Part of a small language model's weights.
Size: 10 layers, width 160.
Architecture: no biases in attention or MLP, normalized queries and keys, paired heads.
Training: a variant of Muon for these matrices, 230M tokens, 7181 steps.
Each number is 128 + 24 x the weight over its row's rms, rounded and kept within 0 to 255. Layers, rows and columns count from 0. Numbers have three digits each. The size before them is the row's rms in percent of the matrix's.

# q: layer 5 attention query, 128x160, rms 0.337, rows 0-19, columns 0-159
# k: layer 5 attention key, 128x160, rms 0.314, rows 0-19, columns 0-159
q0 098:088091163124121118137106100105072087106100158106127102133119114155136099166170155134104105129118147126140112140102109126149131151144150124116117135081140121152152134131115116116147107168185126168105126116128128130138147117147103101124084106147085110172152119134123099166098147166159117109149138139100185137153119135132131135122143120128158125142144132126107113110087095107108096165147090132095125133152165124121121141157088113108111118091090203125123115081118142163130116072141124
k0 086:157159135100090083137105165130172136121094103157138131160091144155142137148112153165152099111108125085142102096147131116095115076145127145094138140104132109102141142119135113135138146107104158121124104134177131120133099071086126178093108108109140144135124130114143219131117128125142156130131133136141087103119125163155111122142144141149176157124142144145121128139097153152128106109145105137145143123164108077121127113128122131166102080124081126119109119138120134114068108159126117
q1 083:143119132135090111145137137173070036126117134123148132104139111114151175095140174163123094149135123104129108143142084145127118138164127145081124125080142154105127143116176109096118102115133153113137108126138107109133126137073116128161118122141098118115146100098118127122140125179152112137102118117113126148128107131124193076154129151094161100128121131125112164091160136080124143131187125139142147135113104140135122143157092112117140139117122155127104149122144134118106086148138086
k1 098:115148093108083073147103144111134163077143093122108106116133141144128137133149128118152115144135095155140086138144139108132122096142126132114146148084160105149142147124138133140131108098120134130143168114165109116167146083109099174114108098085112154092163162114177183140122140132148114129111119149124098131161109145152126112140137128171176167111136148164093086134116142175149118122135127142159130134171176130148137078156125128140107136102127097157138080144168141145117135142117110
q2 114:165105116151133132101091176164122108154135140145108167138124139097112088153092072140122141127130141120130131092126129144147102098120152138151098137122096142112151091186128112151116127152128151123140150157131130116143100144161117126162149129161130104116109119158161122136159094064106149125123166085167126113148118129172098125127170156115085116169150106136100134113142176128133136118129148196149145141123079109095125109113128120108119108150150122154107143163136108120181148135147162
k2 078:093098137105166140155157103121104171076100125103131118137159124147156112136132121133110146110120114144180154193135160152142166108125130158157103087128147137144171181144136119144143137127130109114141097101134126149153114101145128103096109071105104178164145132085063121139112156159097127151094136146119120135122134138114141153123106102132180121117155138099141114118089124130119126075107113094103135119088136146144117151128125124130102141108166089141141106148110151162157107140123127
q3 115:131103100176192162074165184189100129156128139135119165136110149099134108140113096153171112132137151143140182138125163151099111137102127149136106122153129095148156112153147162131099125124160118127152165159163173148132105110122108116138149087164144118152117098114155157108132112109100143118159134064136151109128099113127175139125158149106148141120148111143112108119147149135140122116120140162146152121130164093112141107109114166138178122124142120162137133151145134103126118140144154
k3 128:121097144163184170161163073156161106114125165120120141142128101100147142135105139123114190133125148078096137132130135135129138134127174099145121123155117189091109127152105117129155144168139099136102106159118105114138099171113131119126113137117097122175120110136069091092116132149101126139152117117151163167113143129127138111133117133128096110147111093107169176120117108086123166073091113156110136136093114110120110132089140133094130123163119148123144154133134136152122121140154121
q4 109:137156113084070114184088078075147157110117105092160104088143134177154160134148158100120129124155096150109106110139139111142127153132126143104129127143138124133087148097153143118133137140094113144124100091115108157063169122110109125094112160101104142129125160151146123116111144113121122133121128158121156149121132156137090168124106131130131138121128124119108115147107124120128113129125094103098104109110138164122115132171173095089078155139110097099137129109076127098114148111098091
k4 129:124156121129089111153104181111133165102110082118099096155154077141110125121132143112152092124096121143180127125117145114153134147126079179147155077069140108177107125135143136130128127112116126180131137115133107123178152134145128119127157139126130141119141155103170127130090105155145144125113122116150136147156140108122148141102132132145147109127128140143124054141151117158081132139133109131134131100144140139099119110184110109133189138118099142178164087115155102150100122129119137
q5 104:139096120154148120149135105141136109116129134117083088124103156151129127146156126145121132146157122100084107137142149134160109102158172147135088125155094154104095140100141140103126123168122148111144091116119209209076107150134153107113140143149118130124163131122132111127111133113109089125180155091148109175134147126100090101121106150112116105143158090109125129100146102089112119101148144107106125120132137115122095134126123137102105159087081119115167156104104115110102106115141113
k5 124:112123187082173113143124075180164093098126177085117182114153141126156164123122147147139136145131118092115144147138114127119092116125140111095121156165152163095079098137096147117138120168124129139108122104151138124104088154120152125143100126106089115127119112149113140121147135136099085148148115138152108124124155172116109125130108139129130176127079092124150192123096125085134088122165116121135140135107137129130120137080147154155147143140151146126111097129087139142148115122116124
q6 100:121128130113083109145063127088105135099157128078097108144100119116089155125114137142090116104178111119165107134098081125129133139143157151113127156125162166149103057121167113118104105134101139088083115137111172111113139139157131130157102117175094101150125150113121123127101070125130187147114112123143123113135121086114140123148130158109115153104096163138121148107088131133113107156137100143144095126141109106119109100118154134131130124131131150107130127102113099095133147089164112
k6 092:115174095139097081146128130143150102135080137187175121113106197137105149115154066145144096122093147118119131105157135107117114123120147124092117109164074142140108119081122124087140134121099127127143158125131127129131104138136148138119172098127118133116132078162114109112174133101123113129125167151126133137100093133108129112089080135119078151119115111133097143120151152124172122130117168123115161122115132142127164138077181159102119106147124111134139152153151123144146139141146151
q7 101:136181109135103200097147149137140120149089152162105127126149120132135091147148127156104156105114084089140138125122125119142130102141123110085128097112104100109124138120107155137124148142165117089076113125152103144173105098146150127114138143104105169123100102147158154131157086099166091115145135091158170061152128094124123115121128104127118147118152098159132155139090095125128160125146077103120149111160132144137117169108163119121109116163125156084145120114146127146114130120131122
k7 103:142110135125110142129147115119134139176158128094188123129138135116121145130144124098164121086120120099143111135128113124100096122112104138172111160124154112124078134152166171133144131129145164112172134138133131098094157182094125129141101145133146108132132108124120147147104131133101114131167106153134108146152124104135094088172133133125119126143117158093150149115181127171127084109093118090117117082109135114136165057146175111092128153136116130136076127108083168124167139131110144
q8 088:161107112148148126107115158093132175127170087094092114149133122101112114120130090137153131147101151106125164107110140120089142119130165155105163133112162161156095148122137101105143150118108134154139114099120164120117126126145160107150096123107131118115122126138135160104080150135095103153163151148130119105158130114137096084119113169152140137082167104112144120092147160141130119094143132025124094133158136111116172150141132137136130126156150111128082136117164149139104098122148148
k8 091:084118126132119120122147159110162085119072164136161120123143129130121103108150133138093166135141159101174128135146109118040108103117123113146126124125121128171117131161177160154124132106124100123117144102095097178131123120147140122113141144154096138113113109160127154105121136084134139104072108094162117114164168141161103121152122130107135116128110133171111132143148126129144141102158121152100094131142128168086135116103174136137086101080101155126137168133112129095121133154150113
q9 102:131137132116134122127153171133111132129152136068163129121130133109106093110130131135136133158114096125119127130110165138136126177147157118128112059123094113154161155151104142182130080156133175137135131108084139161135153119115146084130174121127130117159105148153143105135123113162096133173122083126120154097144159164155126153114164135125136109125103162113095143110129091125118156129113114123115149083146140110099079068144108109145119128162117149113118130142122105101079135143101070
k9 092:135064097155126127091125122105081119108140132151147127137094108092152163143132114119102106101118118162145101113128130157110161111106139125118143133104117134138117114144085168127175159101112125128143137100118131175129120158097106126121137140138090170100168108094165152128147178126156100100123127131140115151120159133114096142099127126110149166090145137119122121132157152113100152114131192145098130135117127130170138152126111122118095127097092062163105088136109110148070161103143110
q10 098:160138173132126130135089173119113089097128117098149111152141156080122127119137099167117125131112140082159138150123104172174104131149138151136160120132138153122148114111140116128154087131116179069172150115127127128138119174138122120159130080149154112133139096115098085141148099119130133117101154138129131122126111153104143108167161166102141118179097135129132129140111142156111136155138167161093142122104150130123137167171137164096126133147115098122111125132152091137060118129147085
k10 094:140124156113128175193142099137134136126145142109067111116140136155074102119123097156109116146151119127143116123168158124103116154128136126094134165139092131139188143109147134133151076127104128111118109111138127155136144109179129107070135107108137136139119140129112109094133111129137160143145136153147098147160134091099099118110122126128119149088096167110120157095095111119169149106124064096140104167138118161083117138117117054108150115110113121114133121142113120151129127083129133
q11 094:165121092160131131141109172108152117134073148157161163109126108137144143132108115119124158127099105139142151125114121100136136137102154092129114115144104118158110128121118108105155155126103116131085119115123165151140119105125125137147105135132159149147129108107135109220123154162097161143140142155095152124092099118137082085135119142167152118080133088103129131122148155116105129136087169141192122099170189131132166142163127096145096130124170114112150153125130144131112121133103117
k11 095:081119148097127139129097156126180104150175134131144154142158117135110108132090129139131105130087129120142105069096146119098158118099126086120123194152141112074143142126132129131091099140147178140136136141125125118130116116114069126126122127096095163117160168106111120077158102088109126146119118074139126127126132152129116133109115119079148159157082155114145133144128116141136155127121117156121108163151151080121144154116104128168137138171158156081113152116095128128131133147125115
q12 103:099144127152119148155101167187175110113128118125127102136164158160102097122128089156074138105140177148140150120160141100126144149114122132118137125153125108151122107150112137156111076096113147130139128122088092116085133137095104072143110146126108101114164148165121105126113132112077121115142142088147112139117155143104147114132144135097095136123139096122110146096089129118155089098174124111097089094159116150120116108118152117090162119102120132130154138101112114126093103073111102
k12 099:167112116101127131179141073144116130144116146100117106179130072127114144188109137089161131137122093118151094118116160127169140086163144082124152140128123088133114114139149087105096120120127121121155148153135124129119119205136166119091163129145125137112118102121118100140139180132137101142136110145146154169136128131157074142103137118113120110084112151151155152093140087143143133125145133160118099136136089117140121119133076124132141118144151139108104088133146150155139161155115126
q13 098:149136122111108136116089120104152126103171135154112101166156101105125075171107116105174084146098126142136100163119121144130119128136162129137129091116152146157097128123143164168124128134144098172128131073127123131120130142146141127150120136185156115175170113108162076130149120128121156092140107177180147125133093112121113141079121131135125101121140121142165135144143144135156121093146165100167117117142158141124116124114113144134130136116096196131145151154148124138073130090144146
k13 097:111120140092142142150123110086092169181122143143154152081144165131127171123138161094123126128191128117130136137148134099136144111090110154121107138122109093127128081147135154144169128150146130178134106091118127122133156150158126116127108118102103126139130163142108158111090131128109106113173143142071091152129147107078092179132112117085116154150137125117136094125100149125084153148144143166117123154124133105160106106130123118137132110162132126147101181108107130119143131128157069
q14 091:121117131128111145136111162110197148148160154137112169086125069142153137169120134125142147103104077127154138131157106129133110122133137116158206110152168145135143149146110151109104078135138140144121118130080114159121073160114132140158102151118091122144124128157147177111159105141129137123131129133158123134158067149134122111159105139165114131126144160121090108136126149141145122076142094144126147096133157114116136139131087160147118145137161143106157098144093124114126130144102167
k14 102:129114106094140092150120135119103131081120128154136070135152104207170145145089186133107155115117134140172146133150117115114126148121108097089171135151139133093116138127137091140166125102155109098147116134144123060140146111107108136104125165107108131125127138118093107131110100116116118080129140071137117129147111150134126125126128120120128102123100125140191153138084144131111136125153158107169117138087102135156134129128121122138143127118084106117107113099122139101149081079112094
q15 106:148132078155169153126140147161142119129093123164133097119129131143100055103149112123102147154157167179097133153133157118167095103135123148121128117122125080117141138119117105088112164124122171120124118134124136101127118118130147136104119134120153118091092130127132121136108118148140193115141102127157150114152089058126117092073121138170141146118168141137133123129137088066144154152134128127162149132131151174132091129131190154142145105106126149150123110110137141130109118128104137
k15 095:117151123112114126117140130143152114111122137098133117142118125112126171136143127120138120127129082146161194133157150144136147123131087132115135149108142142106131131112160137092160116146148173145167151098159167145088149201136092125139109120133115162120166132140104176157094108116106130136067177118122182114125149116123118129137110131135168147058136095133122106148139160145115125133074112141120166145124121139125115158159079140138127118097095131145129161168162146139162134111093107
q16 094:147097101126163197118161106110160215122154114139093141148118154095111119122103123108132153114121142144118088104156153129096158129111132124152132119183128084115091114115119113123167134128128099111158112094095169120115080123128135161117169145097121149115142102158128118107121123117138127122163129137138119103093175136126114132125120111110132130097136150139160071149159136117108160136116171118157082121109122135098134116116117125116132149148154066136147158154121139115148092174114141
k16 098:158166119079121084173087091101133159148149120128179146148119108162123093178119128147156102117126099129132108122104125122114131137139147116094104101113104122150135116094157107110135110110151159110122089118141129116114154097131110150132104135106144131094116127094131145155116119122166105108127081084129143090165153063165129152163136113128149080124123134106153135135138162154122134108152145126114137123161143140131103049143140110112133168092069132108111114135111120105126160130160127
q17 120:068083101201172129086177139172113040170126137131090129158144139137138158100149160142149093099117113129129117135133111162136105124127124095147169091109154146116149119162152113105135122100151154152112113148156167120151132107124152127143149103154119131167134140144133140153132136166124136086136111103080127113115124108081130109164112165118125102131127135104128106132146124117104157118155123117105137139135126101113114095145117135150155104112099147128149139129129157129139078146145153
k17 082:120105160084139130135110122148130159112137130133131121139125132108115158167126111147149152129114109142090093147205116117132145114105177096096122135125178111098141152104115113115127126093095129104119108148150210084094107150112127127104123122081139127135111154101110100091105142099095118094131099127107099131099154128128123116157144097157077118129160143136080115108130139173112118098151148180132130161158101174123096125114146144139133117148130110137112124100135103165096105111149121
q18 103:104085106174168137086183153200128092145137143116102161147105164095144121140126121165165107137126139127098167159130136145142119131122104150124173116142109137142155178177155138134113099118143146144119139139154209122143114091127141111176141085174132116113131149130136153101145135144111131127157133075125154119150110100133176141145135166107142130139150151139119128130121124125118122123146119181144137108100116106134108137117096134155165101102117143178136140136160136137143121119130138
k18 116:099115148123178182099147103153158083151153160104115140131160164125104148142098089173129162137105147094104125134166127144125125102092160104134086159171132135106142070150107150100096149121127111130153140144123147121105119172107134085144175157114103099142145121158093117089127116081115163136152145141133122122102119143133142159154133067113111136138100110141145152102104121110143134086090112126120136132106131144129086116082151152132147142163136162136121155128131116151133102113131144
q19 087:119125144168172173157161087104134079105109118140123134135157129138120178097132135121110100059147121129135124107137121138084107142131085117117151113141148109163120179149175128104150131106110125138143057146173106126102161121091105140131160146132126135173145145138117119135114136150154147091114111128128158127103153121129132136140089135158116094127140102117124105149142103104104115109137108101087093084167126149128113121116125102147142104150106070100166157135128141127166089144124147
k19 100:077133126054122136131145124193115129175148132128123159146149155129130134131115131128169124126130120118145131164142134121128152090135127156125064135144160177102095117100110116147118117119123118115123153101096157120117106140148115072129145164149111122117088122104124135139124089082095089097142105149158094126087105134103105129101125109116136136118154109135169145110111131112117167068121123130135143162106153089092145116112152158110124106126080122163121110153185103129096110134138125